config = dict(
    d_model=160,
    n_head=2,
    n_kv_head=2,
    head_dim=64,
    activation='swiglu',
    norm='rmsnorm',
    init='uniform',
    init_std_qkv=0.0519,
    lr=0.0121,
    lr_mult_o=1.13,
    grad_clip=0.5,
    decay_shape='linear',
    batch_tokens=[32768, 65536],
    seq_len=256,
)
Each number is 500 + 50 x the weight over its row's rms, rounded and kept within 0 to 999. Layers, rows and columns count from 0. Numbers have three digits each. The size before them is the row's rms in percent of the matrix's.

# layer 6 MLP gate, 384x160, rms 0.285, rows 0-172, columns 0-79
110:508534430475523525528557568451515615522525595503425452452541473499477573480582507450553474573481552503496537578497479564447409447462472578530482569569473508534444502482507446494521430524520551566516500529426594498442462516511478430434454468
106:482405445440515513530557480503477461556573532418463487430443501563457556618562551534385475516532516547482543494545533415525473480488627433553551488565459502495426612424526585448525492455510530438518508450462507526516491637523431461514571486
113:454452577478511525496573476559487428534486456524477465530541516459451402528646443522580561490547540567489619446500505534458527532498656555545515519539528499485453428533521456481457443463548449543505566495580497523481433575427481450593546458
099:504508548545515436478538516616480450498536550487426539472460545469393480507524449468459461605514548508491497559524474524363595474546482514541550465512487468612520530487565453520502459480483480467472484467399488453538408538543484443453553546
093:496481538539371477583447547518443484467462503450435536469499474473571434521622513487474540520516422494576507530482531426563452523505580475511522454545477521586476604590579464506461536533551529462529509455622420598516509522452502429508446480
105:522505448544490486485496477454605516460478449492475442531439535582393563482428486643501473547497435589489481481507411473479549526539467476491576511519456426518497484523490505496527464390455491510413591480494499515467606410499412457546490417
101:580565491541563524590522505489516587543422553531439502549482480571475585543403525482601435552497536552499524539455548479506480455559495544472475577512510443506540456532529537552532424506603434472541497541427527546472467498549468517498403392
102:549484499573376557447403452476509476515599596502411506512590435583502521513476455433597463490480445506470549591466461488499402490504471479510518493441456463567437533374532458496493528429547508579484484501517476480540397444505475563494547534
098:397598539462529555485621512531524473495529501459509483521532501549500498477462567453532434570504501501545515510496534511422528485471523555495469583557541440502526447497536513516512438624582557542479472440390553538533479532480556498422444514
096:438530524543460473540582395569619510581475488395562518483529465544553474509467431542447478429438503440494507477599549416462513475599472465461468511481555503547529553486559511519467395565511368466526556455472477474559546504623444508467499480
100:484571525525540607494541577504449537566504494497484507476523535418513496459525513490530632522401510526471478485547500518499490533502501432479536551490413505511524559534472415410406447541481478519562440618582418486451566524537510449504498463
097:418443465554424482446445484478505485381472542524501482481603484586438592435508486367495468532524555482436513583441454498489477481414552517593559608538470477564492516515637514541491512565496512403533531502515561513543450499587468507513459524
101:545532509477469454534348465494422467615545414547443545487500532525441519448408545566411475464563510539490433419535523509427545470466460517571398463595501490569500437520519436485503477520459418571478528467501438488453499463500495466524556436
103:482481546557398532454530470489472520560457444515596447488531576472557507483493484573509549479514512446497527518539490483525504542519478558505479445474425555515538547502552448449514427501476466553531518527435475548516429470524443542418490599
095:462532499588484614512516548496506518495451469495434415456368566512485522513505518500479493520447478438511445502473552461453526393461563491550536568471488514446392562440542459510497506514567469561536474568448451511442487431515449393477399528
103:474459550531435489444438458545554588540488538483522432524530441501494457572511497538468505569543447451370548600562478542566516539518492481501483458459436430569592537498533465485517541434492562416592471439518550541469419443481488522419494542
093:532504457504468520532521499443542562468513535477471491469509462567496464587456496552533542461599428556485481542456479456578491483488387470470597464411430520442460584402487515531425511463421476454518547452559558433585397522492406458480459405
101:492567537480493556563479499476501459567421413599478427471515520457574639456507485391605485457462520458432509576522560571538532560546570430475558531458503470553477561497514574508531478484485509490498529480529486554508550498489491436442503518
103:426477456532570514537649546482409608457513517545628512461544500491487521502444460470466359484533550582548528520556505499433580541514457534517544494512472454530463546598439528530532486449510484438565499437568558453547534555478532517408524525
098:472506479524554404502544425467612581505591486488550455497530504430522442543503493474539503529488530550492521522494472456544583495458515535516541487523496455561503486494544574537596587509456525466565548601510458470514461539512566457493551387
101:507520475573530488546525409482619517506436480574468479460403482466482534472492526462457421518518482503486555531502513459419418429497532466508491511569469486443432577420491528492476420603552470423523515502495456547535454524491463482550430510
100:490466523484516507455491410501501478442513506497565518475549571543464598460499522470485528356528565472529542427504507541489553480463451523466533444500424494563578602481575555498593486493432436496540453457563478522490533547471589466514464574
096:508463496516525487413566569415485461565490571546521419423517445529479492519500454442500450556534498541521463515517462593499484531570507537507512487596439469506568445526485423495449485525432466506535456491578469448424544512428430525629471531
088:413501474617441462498539497513403518461486362455539532436466475553499495459399484531566539574473484489576538383465574578542434496556459500546450505547464494502554493473472469517513519613477529501532554483509465577502425528504471553579517451
097:561491502481512625537484433429562497475463515456498523411393559550405527508486523622435509495588563564478465529464551481464437458542552513505559526471515566405490450429396523479469463430547395502495522443519543497419550449569466493494518563
095:446471446542400572495577474374488550513403547562499544517571489523472565484443500505511628504586543487593454489448443498468528455577501570456482543406428474499504467463478526459456443542528493529418475466449492463422406472468533448433479521
101:488397501476435503486538390533405492526491512473567532507510474529524464524487600462588403498516487533431506529470426442510540524461568562515470477504439565465417512563517595567530438485535557577461451461525424526513480482423507509392547540
106:498453400476507599526403416443411507510603496476530473547494523579379519538456487475484456440497427505532495531510461540423428486506532518482550446454466451594418484509448492592525518520511464606494485464480424451477412531406550544491458467
099:425414502496484480538536382509521481494506492480577552531517522516509520536495576455549495450476574563505410510492480557577481499430598473500500500462411511481479502427500491503544533536439542499486553436359450528450416450527459405500512498
099:454528518480476444456609481476528548602484482517454480505527441521434506536490486534449460510584440492494479451501448505569441525507504580550497444464436428516484507514522480482497568607487486444561399464480514574601469589571462495497447571
102:511545462562486459547606464542524537482401510437533511467438490494497499523401488466556397386505529442527489477465501483550449489507523480504517566540601499518483479402575529477497521537576560560569534573487535531573551486492434476347400475
106:518411424531510516615477455515567508502552496525570538552443488495455476423519478548502487473571476519424474461484519492448494556510501452501497488519577515430446508457517447524508479496471505482507451478492540578465501511460408492486536476
106:509477513490414588455529451600560458570476478538564532415461508527486464536419465452373553598536558444508486440518563554447461526575497457418431467559390497555509563536528472577515542456518524607498605500494477544494492501467474492414506442
098:447579530500484555521411573524501401549503555496585508567426423505454495381603529569546431574462406466449436476514504569508448473494463453523465521613470471448503568519493456466537513609514513487464475506498483558461556541478614451521424531
098:438510529436535478495507461517504515609479477509466547488456463540497485423537451497604532495543527442434491596632561459570522581504433522482525485544558444524447503480486486446577465542410500471517507551471596472577546483561479514435526557
098:426415568451586480476534444366535522529495448616458495573471557524542519597404469566469450495507480470525445489606497509542516460464576504501465496470460452528445524491529491442505478475560496490494561535495519441468520538568517498470574498
091:555511487506477539537545473479409553493525532568398562549608491416536523545578394515566537546466519408446528414511450517428559566592551532468535468447449474503358511526600458455422491515484533521472527468518541526540544493552542499562481554
093:503373366506532495495533496546475507448561537547552393532572462487474495435517452512558477491573467525483460471508566517558499433484434542449504528389444497520436463512564453520508502472423502534410473583449526488469510410484383503532540457
098:449447503429537657491517548516441524496442496489466413504491508555431494607567531418433462532411536520516522492537429489447453434513405516481556468487526474500487444562523443541462499521446495543548497513473374464589495505518529526583583505
094:425559479565506494495393498489540547454416586504573517512447510665553557515480549544443471597577421549511517506418559568477443545423538515491483515518475561467532450509524483535552544514468469489472506534474520472547550467523462468443503529
103:463570574472476572561554613477478498515530489454536473445473523555490454538481489541455446433570432466533459451545481414451439489578535547561492535520474491470436469536468621511498477503490593563540500392446493590514542526556499536528541487
094:414473457514486618466577608502506510412522552436521430477541516541486444435476465536513481383530549404467503545486620509400482519532513536499518554571516460558561492433552491408592519528517440511548471505450596576382549415532467471501508462
107:484474535515534424543475601500429579557522537584527516459410536521534481451493554397458498568503476559451543534503480516400389407558541478441572501487530517607511474512480430398416592540464426442521523446521509511486478473476478497491537535
099:417444490473553538477501405548486463549462515512452410508412454460522538461404447548518462423537529528506522490545505502524412446504453445433505447508417516561471552517511413428562412553542491533453490522521384457557460475535544567576477566
104:399517459591536424542588482496496563517408502499521523521480445510511497553583438396506445471481557437425566541530454504470456504530578537441472498476520489534585517471549463491537461476606445484451556454551467481526458568552482509511489481
105:470467540507467564474480489547456498450478518511524533482453501585413492505489500462528534538410540477586524463526426576487538550434534425502432470475421479447526561599613567514518493472412549446517581430530328575517453521532491496637465520
093:442412526524495523429458472500511536447448498442456488486495464498478497558549457522433438581523558440518529475488448544500471477562596499505473520436448481557534541502567613430457477450434545521409502550537485477389551431429627486560576458
110:555468530512495519483559515510543490463496519452525604468454420492455486507528519454553388504535552528451535605560396378542497500506481448532519506611420444551498536566567432500578515490446484485538546522505483440502527475482427501504532529
100:458517537530540461484485382530529546431510535582450513489441514512502575559528509427516529563525531519433413488518493474512597531482495487586514511494629467507427503500478430515516522492545521588498519474649465566403559517481601474475492508
105:547560548472492408504576497471405499428396459528468534509449487493568522503593454538517536513434538423528519490532447496483578530516565481497595524443475470513434522575465555482523492481515427535568519530577486474481516484523475513527507543
087:522499497492408510499607516530495471561523574548594472544597461560507420466498564437466471468513615489446525481484527535541427553491469429512438478511544481426504411489598461590509539597425493596429517493625483482470548417560548483483515541
108:485406521638498486429551500439453651524502501596461494545604491506427510471469484607513542485471468490541507527401518461384443507509510447493435442470537437490478493528478455502450475504515527544472568566478500481573572614482502501438501495
108:539564533581520512468563368504538473505501547536486524472527447459522476442525485506424435546558487588523499555508583485542532512487496563456414551530485487505573533581489492515579489535444510528466547457422496545497520489452473459597448559
099:501472450472471524525461382548515475594471459475487477412446465518540500531490416575408465584395488525579469444509494513495426448445589449525506475467551521593493523442475457467519521501480491561525537608488502616479486492509570408572439523
100:503471510572481529482472459534444513560436528445487463528470438433517487434536555599518543535431504459516466493507583545523445475469610458549435529479440432450587506481523572472600534542588566569466529542463476511554578514516617431544454457
101:532521458492450393536528472425454577512482511553421390417459479459501492452438481516444475474528524454526587582473511474477478356510585541520459454606559544595452513494420532511392399479541494397501519610524524497537478538481510397512515441
105:404480529468577542498557498593443335465438510458508529531413607421503574554541447515421463450506479524548472534514492528497494533434501557475483570512519538564525531467406388559547405514507538458537515528592506495470556509520564505538455542
095:440600539464513456593499453455478466500462464444460514553469441489437564525451512492588485534542521483477489542498499478506459490444485624505477535440490577488531490454522480403493469483439542465477512542573548472473471567557549447628513604
108:446441474533528602573599547511496534477535447525593501480440522538454393535486453556461451592496491446498568502494534530458504505523507546359500439571488437563596545503570421531509594539468600513516503571497446495520492529452493479586507585
106:486456452503481414576561469356460514531532504578416459476530483532471546452498523447481489400480518470477477529507515479514540486510656450576543559399564443516453454562531496529483453464498436516477531587460430364454511459434556485499426488
095:458537548443549573537386561453510449470523531520510431611469526506459513509435468548488565555487521491606507528533455486520515424441545486501543572505514523538503534460539468517562524491361426562515507498702524417493554378501440478494490516
106:522515407562490505507421496523361536465408425521559423531437449553502564494570456544505475484573451549459470521452504453533479569460422520458458407365448473528543522437493479502533458481453339535603445529550466496522461451486428466438507434
096:508538526479478473477472465429448506451467458460507464469432608606502441594439483494493472490413488463426507502497518509548542492578531502517484543534476526473545470508486478600431496483589492482521499460563416481524457546554480392549456450
107:507537462473614481510599457456574474494469443598431535490446459506429497484524491561520447530509500513486503577476529473434529426529543491498420446488487509586441400514511518556383507520505508465467574543566545616589526422578527430563569585
097:439493466536488615446484390498475447483500438469518447509453507584474518568476513472437452463519588464590459550516441580465497535463466459390471434520494411457528598454496492505473475507542544468486552506579573548498452578435526480492546563
097:456542531487528448586463470524529467465516440512429494492424475430523448391392489528416525542495443431540553447500538587575462574464477495525506503539539540518494429567521469610604513464473490434436440477560453505567455424420553492460490508
104:413466511588439494481486471534514506485465456591476445535560548477398511571418471466460540517588468490499438537530484517512471500591476467563567480490463484463488381479463562537552510473481533507591477526572553465498495592460501496514465460
093:557510517475497462580394502398370487469537447456570528520529500448481559555506410522516495535477490558619421553556462597398449494501509425377426552453527444386498501527489488510578481443527465556457506528536564518503489513464493376463466455
105:550491463574505580477441490564434475510503523544525487369508521498570521428497532493452509512517487579450558508541496494477466544575438461447492477445522469488515586482530512481471470534501403562541529460531362607516439537462500479375545416
096:552502474590512588515463559450429567498451484490423427491498478529571490528412581489564473446532526482425521447493507508446479467522496535492493483468466536503467456445422501442529474484455604543478569513466486517490350444453489495448543438
095:463511582499538476477565527489443455497525475444591544471528486511507387503617521505521547421434508468408529407518541408502534512462458485468657498542480450437511526563543544527484498490505466544539534423612497518466432529512414484511466455
100:499535471424497527506475498467490472503516532411520439450525485412577616414381512497486542504484549449415492491449481552476451387487551420462468467500439496503498444540555524475455447523466495516596464540592444534420517577559541457519534502
099:545400550542483565485470448551550464503523491488514513452361535463499457429498462471483470484561590482486510571516453565497561546479456498503528565499520475496459513414516516523488507468544455580455542400578499506455562510500520497544481483
098:453434496492550456566493397534453570603507537511428451589388474598570514532442459600475486513594564423501561444537533490503447506448487558528528471516528457525505561523499544623513462512490428536554588473435552539527516482560496520475524549
096:475519523482547501463440459513481560496484362532482534531560470537541508536560474472526458456573508523433548521486562501490506479589521451467558446496497509453488494494534505527468578508428538441475479576606580511408465461556437484561477512
094:449548531457385551494542452585534476535472381476570545438435518498473527569551426503450491532461475547422467529481547585472441546496507493472569547465447419480492478462565462475454388561503544400477549473610525493467533458561485505490541479
094:480433570451536542491471463528438526524638534449474498489499507553421551435568511580589444490596486500520517448418507540432617469482411437464449520557543555493444476442442500554474452408512530456511600472447429459471477457510502498566492506
106:443453491507443553530483463504519513510455372453490532522462429508592530516537483571544549618510514588452517626550570506550405478578455537592434560555519472550402525484496456540527437412478555514476523510527558595539518509545520511534526522
101:463538477412480558479474438515455537525566457404522426449534560550564546585392491581416477521559544495518496466586511538447599456456493477518627496475375578544546512468447558479537498529483519484485557432565486505499464574439519488511523543
101:546419439469484474509408471478528590580494532514392578509508492501539510413488404445471549526495548579539442539513508603542514496508433445510460466511530495523432483472433502513523551541580435572516425480444465616584472514415485403460466505
104:530506463491530450468512499442448479504560551570519401478505547599511537635398616450477479502595519564530505628477473486563535540447568497570460447492550521505501493455593543478482493456417482560544543458538552570484499520422512428597466421
097:495519498476428537584530504633576525491548550584535514486437562447471575526519478517480450597468474548499446572470481504514496433526463517503547519447381403488503544452586538518532440561589520571506517529452501423473448504496476524418512520
090:465516431519548552462473489534577516508549442615479505503440529420485551485365567400463464453501484509413409472506423560546422569438549514525418531464498516474497495538496572535418513475532471489496469460510636531614439557524407517469479446
100:449450470416494535493488509497565493570465507514531465496537505427532522576481486541572493492630468382489553555490436515554451462531476485475493457504455491488370438438530555548564475460432581536539543449472511537538569431549515470580528488
100:473513444414554538542570504595578526526511512510496588562541499480494490499537562383513559472592520433554482499403466499458462556455592473420464441471566462525525544493544483506478437478593486495481497484495485567478535526551513519445551464
099:445556446516467568551620473523507493543531386571490566508428508481514508497516507500505430552536521515510531589493527449481472442533498432502405632468532484500400484452472560499491470547508591526487431472510576465427483488523432451513397487
103:486488591528510531511472551526419510548508501561450490377506511540531602447478485529484479518534485485504491484467486455503444469523614473541522573450601480533495545446526444519499579511486489481559546451538506536413433548478553469493495423
092:503450507525426534566479396556469526606474472518488557492473468472459504601486434528471561561509490523422537548464465604516437482398537479453545549550553360510494489463470427508503458555508503489546483500596509500455427529528537522540459427
096:469493448498473436614620501490529435417479473491507575471464504439508457534462459562519478433528549570575499486546428434465503435558509546454534406629510561446423469489561435553454467469502542562462555505442502458554540511484490468478493440
102:376476459534458536594499606484473466576399564544557547548390485536536568504492507536496475484557497556507546365393538575426534494488479480504532510455559492575465545542485459414441429531489537520446511434520441512447558629481524447467470513
107:512456441509398478626571472497509474429512418486469462589451511558394412528483544460474471519531462475450548429569511498497435465442466535503508549528464375536554595471528426538519462513489599487492583477499529525452488537494501484560535573
104:490502496415509515420528479535489439487525441400555518481434535469456461640442451652478505479515458453538470531487450571510535546441549465565557478475508489602421513489505527469467458414539500534547623559524556444469476567589520448531536598
103:491388467420493539532379454564403445554580562507503513560503492507498541530550457551459485508558564546420583456430512569467451505389513391522513450457520483514498535457472469385514430534597465476489392502451534522405491438475438558475449409
095:461521482459508501449415456501508488537415478477608468465508488558488511506471465496526584502502411482436557413433437506534478472494470425521422435492532538498471434456522442535525427503524483403492499475521496488628443556525478456470405480
096:473461486504481498524572590558519545508451501618515501439528525537499566592540420559483469469487431536470455534471471440483482472405492506440463491482451444425595476479545514549487472438444457466552512513492463541501515431551479471481605432
102:454435537499478444537542484601424519452552489592470486468533583434444511467526442519385520475541540521479524452524472556565442485515560578504581555614555507490521516526515536577531396532536491549489530440557457394477455518520361575523483528
099:437477570506518567496497448514449387518485450448553489492385553480516524510503512477520462512486383534582442582584493513618532499485463402420487589558462538477584483539515460423551446452545460507549550557481464503491442559586575478499507455
109:449452512471419470514492487551485509563539462611487488479493415388520527482505562439430523617437490475556530509524519471504616474500606477471529473437547569558491521515539479481511444536563466599430549464647524389563496610491505465476468535
098:501527391519556478520486458490486468542393515505597518482461555603547510467452528615388469445496524436504563441513493487432547496519530427499487517598452569444493535505486573514478475490466483477491483458581499523556496503489385404654536452
102:538551490534510418499454470475475387497508506532550546485471566502530548484550486543481486379582449483435439567542571548549557614548552443592519475514474464578575438531517543585520518521470541496446495494524560534471474544520430413419500403
102:461504480511517416557565502374447522507528496564473517459605518566482399530408473512500522424518501522528529496545473458484448443556550513498609556489456489582481453575489483543548423496533489497544531507458500509506494556444474575533540628
103:474545471543479527554539397448546525435569626519557481540518447497520440438478550594465502529485441591445490410490541526539511545533522481459508558486435588465631492474486510553551512493542535525409531544495472510450575564478472525477505519
098:445543472409447534518519437481451500556466478450528396531405526500494457477536474426491499534486504472531477558506438511462519534450564439481435611570409442646393474519466502518477452565492436528468546508461609607403454459549490502554418534
098:416509480435377439475503519535464454522493483498501486535571566557448525468507402560451438592606561486467483459476479489488483483495598412511529519462478540506476414501510493447461507496482623551486449475488485528505449550484440458508499565
109:510422485511457580525523480577459504495517507457553552548487608501408557445533598604468534408467571520462459508500527544573449501533528487536552469566484502556535509427530469500540476434501524558440494546498536519425541527425484519547565556
105:483430439528416523502434504465523509474548546567454486531545438649494560366513504495494573524484500498465516532542470482539451587512450515547462473564479474541423528496552567554579545532438506449445558459454495510499360545464458425519550517
095:497478558505480461459507544473549504517477489562484445587606530535434523505448551530555481476528514491436534513611569511490464528540501464458596499518422548479486501527544467568434505519583447493513510437517544551481483420451470579477538446
104:468519548477391539545591447445456579533558502502490450511503498450419486545471457599588469540559578517476468477482511555521431490474461570523529428507470467467512509533488512506456505517436453548522618407512433514523512482551469488433488519
095:472494386423450520580502527535466498574574470477386479384513496484522510606462430548427507472461552526423468524496556493464431555463524522488394493530432445542528430511508500447532468490518452558511554462443459512563534476574533497473447514
108:412553562587560530530402445478494527537543546532565547511521489543459513510496572481511472487508504497443494480504537643454514417507504435534543513414411474518519414444611454507450522496574544541484509415543451442427448460469462503560496557
094:454539559526507545465424402503515522444422642545512527521576493495534461443519506570559547498420518516548551519492496518460500459564553521519540497489585447514526514510504418555505424595513515517561591471523471518572500489420551428472446530
096:513483467514536433526518530511518569573567580450383571455490548513498479491563458559500546486455539436437460490477443486579510466569530536521534567586518453446557498551519537521446359517443488565488548487550557503541465428577601468579591518
096:467572513579464545513540569428407560434515499463501489546481484456440543553529491512506517502509530512468481518406562537473567457499476491481437481561435530573537566503477485578503416526406446510549381523549416495478503467465607493531600466
105:468513473471601609592549528502477477523558533556560471482505449586486528484467397508516403476602609499527465548470477495474477558526433455580499474346478490530535500465530479496501540411496464534488581533535503472437487448464496503562479553
110:501449436440496439610483490570398494592482472482503458495450545487457515618566462507498425588461478453465539451547437463442483538447574488482590525495498474498533630452551560519512425450468544508466424438576478595499448476540468446461540544
095:491540500482494453584532442510632520547566447504451457505523452514489520502555528495421470532547453533393410522550508523527513459446517480485520509570523545520547572511537605635477484454606449508510589620479492556601432508534556550394491502
090:446463587532524560576430466484527569512622394522464443505437445523492456488538494454487456507541427469455603498492481577466539454485506540549475478402490500531498512429527522410472494487505434489501397585502460436523449585556482508475472465
106:551545509478541568536490473550446559503384515510489539478483485480557425455555447515510554561440531444471480610436536441581393505520496460509485558535461517525580471391540567588428445624490500398509455510514482471564340543556462463557459510
108:493479488600466516598541491504457541455432463472483491490480525563500515583477527566452529533561526472497629466481402497421501539483558529481464570509557502563526481403524518602524357524465457468543468569530482563539452477514468529502430535
096:456547555533615553506440456578536499595473520537567448536483482490448503455561406423568532503507533568523547552504455468513535532424674502567447543527530488543522538495534522450469511499472420448491555539473542538389408550527596461543512416
107:416534475411485535473505463495438506513502439463567527483437490404548446513465472515476435504502495524519439549543484538478559547541476492528624478535491458463452614533635609460604507525543529497497508575414552462557535590370496422518522480
118:499454434541508446535637517479430468395573452559498543501411536537516491589398556453405538516577549542519579531426474513513578457516517548489484532554512459503367514464559504494568472565555539467534448596460552580497459445512348475527471519
097:453455544488481423455563467492564509398491455487420520567481482450544538512531531605514459553574518483558481508538456390504486449400450545467493455537471380465567545487509531562550439525482539544482499440557505553585569510455508588576526557
105:531484488538490505500548493488457479477488410427513508536485496524477552566426437422500579366498451464466613527453515568586523541413448541567548498538431468499564515537556477439426457493529474617543519451539449450418345559502493533526494564
107:482516497524484551535438522524447498455586404449538456527497589480481592530516473501386480602519516552516400461518425476444413444528508427469478476469598519510538427405505501425558467472469527507529497562503493541407532547544448447534462504
109:494537516491569510613576527623519441523486411482542552527434606564524493452431541455583504480517471459480521410573471535562605549482499459498435547525513529500485482423476521481570419504431467462522514518482513403448424591494546408504472485
102:485513541492467431488563422532442581600516518470482546549595551569490497520601502453445578518482534466508498557466448532573422446454553536429500402502397508459500525445560547459588468452531524475493495533473503482473474568465499504579526482
093:437528405511533412509448514457499503516561583531578486500546478507513480475449526467484619521497476444462517605613453533493407492529503512486559456430474532427426560378509425499535501445489505409406493508521439472504518519444468500476520448
098:421409511438494486483486464502586443487517555533503552419399445486545525452458521555557516422534524431536503561445456580479512479471431466451473520466446453513496491403451543512537544453444463511398476418395497447573555511557548466520455514
100:490500429512524470499570471521498484484577397513443489374377477528567567492558575479467511527539474494445599510533458555514459499413486411448434485510424480525505527506477407436502500489559423524550485505562541405514553478510489440583464513
096:531528461541442519455521459454516578603605512580500373485473425603517443485492393467453529451516452502523559569544447475492557502549559520498559506547442467561512529568507470526531593550561429451523480514396513562421474596531532508554453505
098:441464514470554592573520369543487479457435561487443488534478517505374560585486525535480487389520440559531459523457517527507495499538538491493551464496547473540533585510526451468540544499490530549597484506500436558503408538491489487565479516
092:423600575552564568484501577412586509548481428430495475474539528508477498459398630446494379495539522525545514578494437489572460603548437357486439415512473550489570469519469468543569425451571556437480524463538517550394461453531448494443506516
100:487559646505472448440536466531586622629473536576454623567498557571598453528465555507534542483472527478482545532481396435448472533614489436533418575522473438501540468535494463440487480484465525527473480486567529538511484494494477434518408450
089:468467483470535491505458472551560488515566568545447503433519570516549522433514460469443458407432550523491559504497530425523467430509611511473638500523510477393516476454582541494525431560536485493432570386474474575530557461532490470490505491
108:485540551571512436567396467387467439457452500472412451458473471552542509501522472558546594434530442529433488523488505589552535484505587451407488465450438499489517564521617507418531485437472489582508500561542453442486461530543520523532450529
106:480494558503463456491510546619578503493530469495469545459551516442526542486452423481494513435527530566417490439529448470444454456472447442467479469519403468536578574447467447571436464415568595502477583497512486547580441520500454420487559558
101:507505515466501455513457472437528482465481449487480589523533515585493556516532577443472529602601560610493461537441369477526482573447517602419504454388500641449451452504501508514500491520491506484415512491523473448420462607483478463480544508
099:503437519503514485524366538453493521517542482484412460554519530556483485537490469475440498544590507515488417465505487516588465506500552390505421543595537481492461488519403418527502488505530541454567443523588510551505532456571459461422629482
097:551433498522474511525533582476456481591469471555489450480631457570597408467511496499493460451546578549589525451538656554492466480514557494511546487470433497564493493416512520506445430497538521429476528454536549556389461470508497494479412484
103:480514427416471553502474450506461554602409437542465545452470448487493447543458521520560484477479539506486590503530404462508386467488508422432507551451458487517608502476496483571599453461500521559446506484554379526472512501542459473506500422
092:473543439542522578531516508507593544551555465569442531540449484579432507548481511514523484452548481565561504522470513461541403569452484515550428521457580445463484520417415445537456521400523574450398518497569493636434468585588508555549554530
100:480459435507491474510514453517597488558533610558595458567420473539511571451602470484471362497572496555475455543583475532471396497495551555520527524506480450485514544435494472597523384516517421622523583541500448523541509501494502521520457524
107:473390417547493566533598505545531570484508606507491465471535564474445431534524464466363525481580464524507515572508571505482418535580545552427499489520517423503432523499385507533526444498488518547476438579461527454511525472527486478479510403
100:507481540486475529561446492489441564477439498508470543425507481444434490578428562608377502432481511577460400461583451607533467533485534488465460509439573488551458529564538485466533520440539513531536532562596492526504524544614496464445483528
099:457485485530530411501600388466498506430404508469409604459509586506461588506488553535520543580493560502457483474455539560477509524435503433468488507489437481538460523439442534519513560483539581532455408457541535563545440486542503427558501426
103:431442518536494415524442411415409530414565448519563517459504480510363471510529387556483467553519446452505462598524547510560458571502505492529523524557562435463495485497497497414501441517515477465467563466505565459573530546477458506511513568
097:445483504566578459480450458483490536565451514564469479447533580524452569565603391509433512552522441533402467535420525510464451486533527524604495500619400462468460446473494502558524514558452478541508503504460488424617535510563611551441418530
108:503467494540461421486503432512427616473526633467458549533541473508525499514541422422437456504514496538519363540476467554555549405442475458491452467492542495608604533568530499454581494483496581520451543410631502474450500488531456515476398492
096:440534469496536533470545502438586538422494574549477507510467498539514515538495516496484427427564476539407473519537537576615522486471492533467472454547520488455490470523517375428512512541474479503447504482502627431412536587465413534520458610
103:469482556560415462404505475536516465506443416515435461419508513550512447443496481466512480468567445500458459612524353556607471507456519466452443503541458481527486475563422484526534517539438538428520457579498494505440430594493439425509505483
098:482553568517418464500512456430522589453515468441596455461418527518515567562448542505555415478486449501434480453495492492467473438509441570580423487548487438479443545483545522554564421537528457618517489490550454476425502543478514505443512563
102:530470499477475583531575519498473520505518483456502448523491476571471538494426423590568426506552471511526433519421483537474478416530504404564476529506539416454489538473477561565568565495491485507621496475428522490534538489540507412496542590
100:518532587470510502492491437528433422510482470507450548445391460520545449565514488504398562522605484516490587549526536471434496524467510527565467575538520492471476530468530540502448393568494460490438468482418476507452491508501437495489533495
103:453588450598457497531588474424477498432446449508482513566497501449502556491521512588481435490586500518494561464528567426512475512480596474487447482489473543502426493547496500498495415473511521442511553458517477459427489612474468428417542489
093:544476516503513529416536480462416586464480481501571560555498539448497469531437478450533463454469417464538482528512550570540483554508486550394428455486505552483524541406536494522455525467573558505521524494543499476478634500531478480578366415
093:521543481500509425502465415527462531466465488539548478436522374400447496540517441546450495524544541464463506510496376423577453560548423439518538460562549517512510529597530569528432486508496457498435600574525498551547506463509456496498456510
103:451533455579451595432410438515466577475496525487507445482586586433509599451505443514490583513543484400479572507425487475484472461436527472485471575516527517531519512526493539533625419504429501506519470542587506496559505500512469568504458383
096:469496465527406533496544420468533481567399453531481505615426517553511491503495558487461445573627441439431467583471555554539513491555489582455456509439521491482472584489574513443443452528490494565433403590489573569521522596536542481562547484
089:454497483559380556504421518472579506474438484462474410510497480444542409503481515562517520384486482477520507482490513559420505455525486566433524571497368508517494443428534590587441514458522478512448606514570470470537447411472616463565448566
097:498488484478612663540452460517486648488412502538543595497548471532453454516519401466546466523497499508491483504480423529491435497530437502530551479533532458572524479531578451526408545465407539456484398468502564567464437428585465534510520562
104:429625541522517527514579557515545542464533506519540503487455442498502478624400569509512357444538472484375545479445467428535484549440540478520513505527487499586579528510492489581601483487435516520482541546509444449495443582512493548509516456
101:515453499488556525526422554557316454506506506435443525472480586521474518432525456501549463619477544491485546549555380447440440449646550540469494510474499376569500413459513491536509517534514531466549528538447496505408515432514408448537468559
108:393487472548510586479503480500484673427463424490515472527499611489510471576464541485553484511529565524551440499411473498575515503486626564544533542449572449551442517432430452505478503578585460536487522583517501474510472523434431505453499528
098:544526471563578503574535518477471464500543492496516517443438428530492565433523471436539477414512550437484533451485499477475534447590564480447403423522406460528435439499539470537411464512471589523577484457500477463402493456571522514559442552
105:508455575495470545545519357491517551428552519449435470441519577568596464563620540512462559543523566476482579483539463523454485456423448547467538425457481411505433521448549529502488500505455607490526478505489508486425546569480501500453431469
098:413513532511424503445467473499468474553514540475457480436478382581545530443345611576446451484508481471526582506584533410458500480581518478524433466515523476441500546429562468397554577510461457488550473550521497541567538563476432563543496447
102:528362519455512562628458475506487499442412451507549503518529493519429475353428474513579462472570516534438532480538502563493515431455510559533621451525453593516480527564611551469571465561444531457444505460472508524453508517584498468495538466
101:486493463469500560547372458548462495444585513430450569517483524571622610607473454455533463453507512439445517602440510444496496500521512445494404601517473447519446553589527516496445535549367511475463543508532424583479491488465457433443504421
098:460496486539391538584585483449625466474478681549482531508467433576516521539409555544430515469523514468513510521449432513533497528485492516497573442425469580537526439446493490525568565503432543508487513526456438480589423489527502470502500517
098:499460496583503476394512405533571542488520524467442551547484514505439443472406578526502457531482489556521535559432524621542530578449474432524437472430419525498468498485488465468486497444477441524473438538483561562514510487632555477483573404
097:503495560451432483589479393445597520458530542569499559489446469545561552531470664415531505492468505547479576496508507489469431480504515505623545500463529500521477458459472536485431472469484444559503544511425599484467448575522495538532497500
094:469395566482525593574540463542532544480508487427458532506463519497537457572564599476458497515415506594459446538541494501527446439574550480413502469533546503556474426474499475509451493590450529559467467471505500567500606491552500471474491593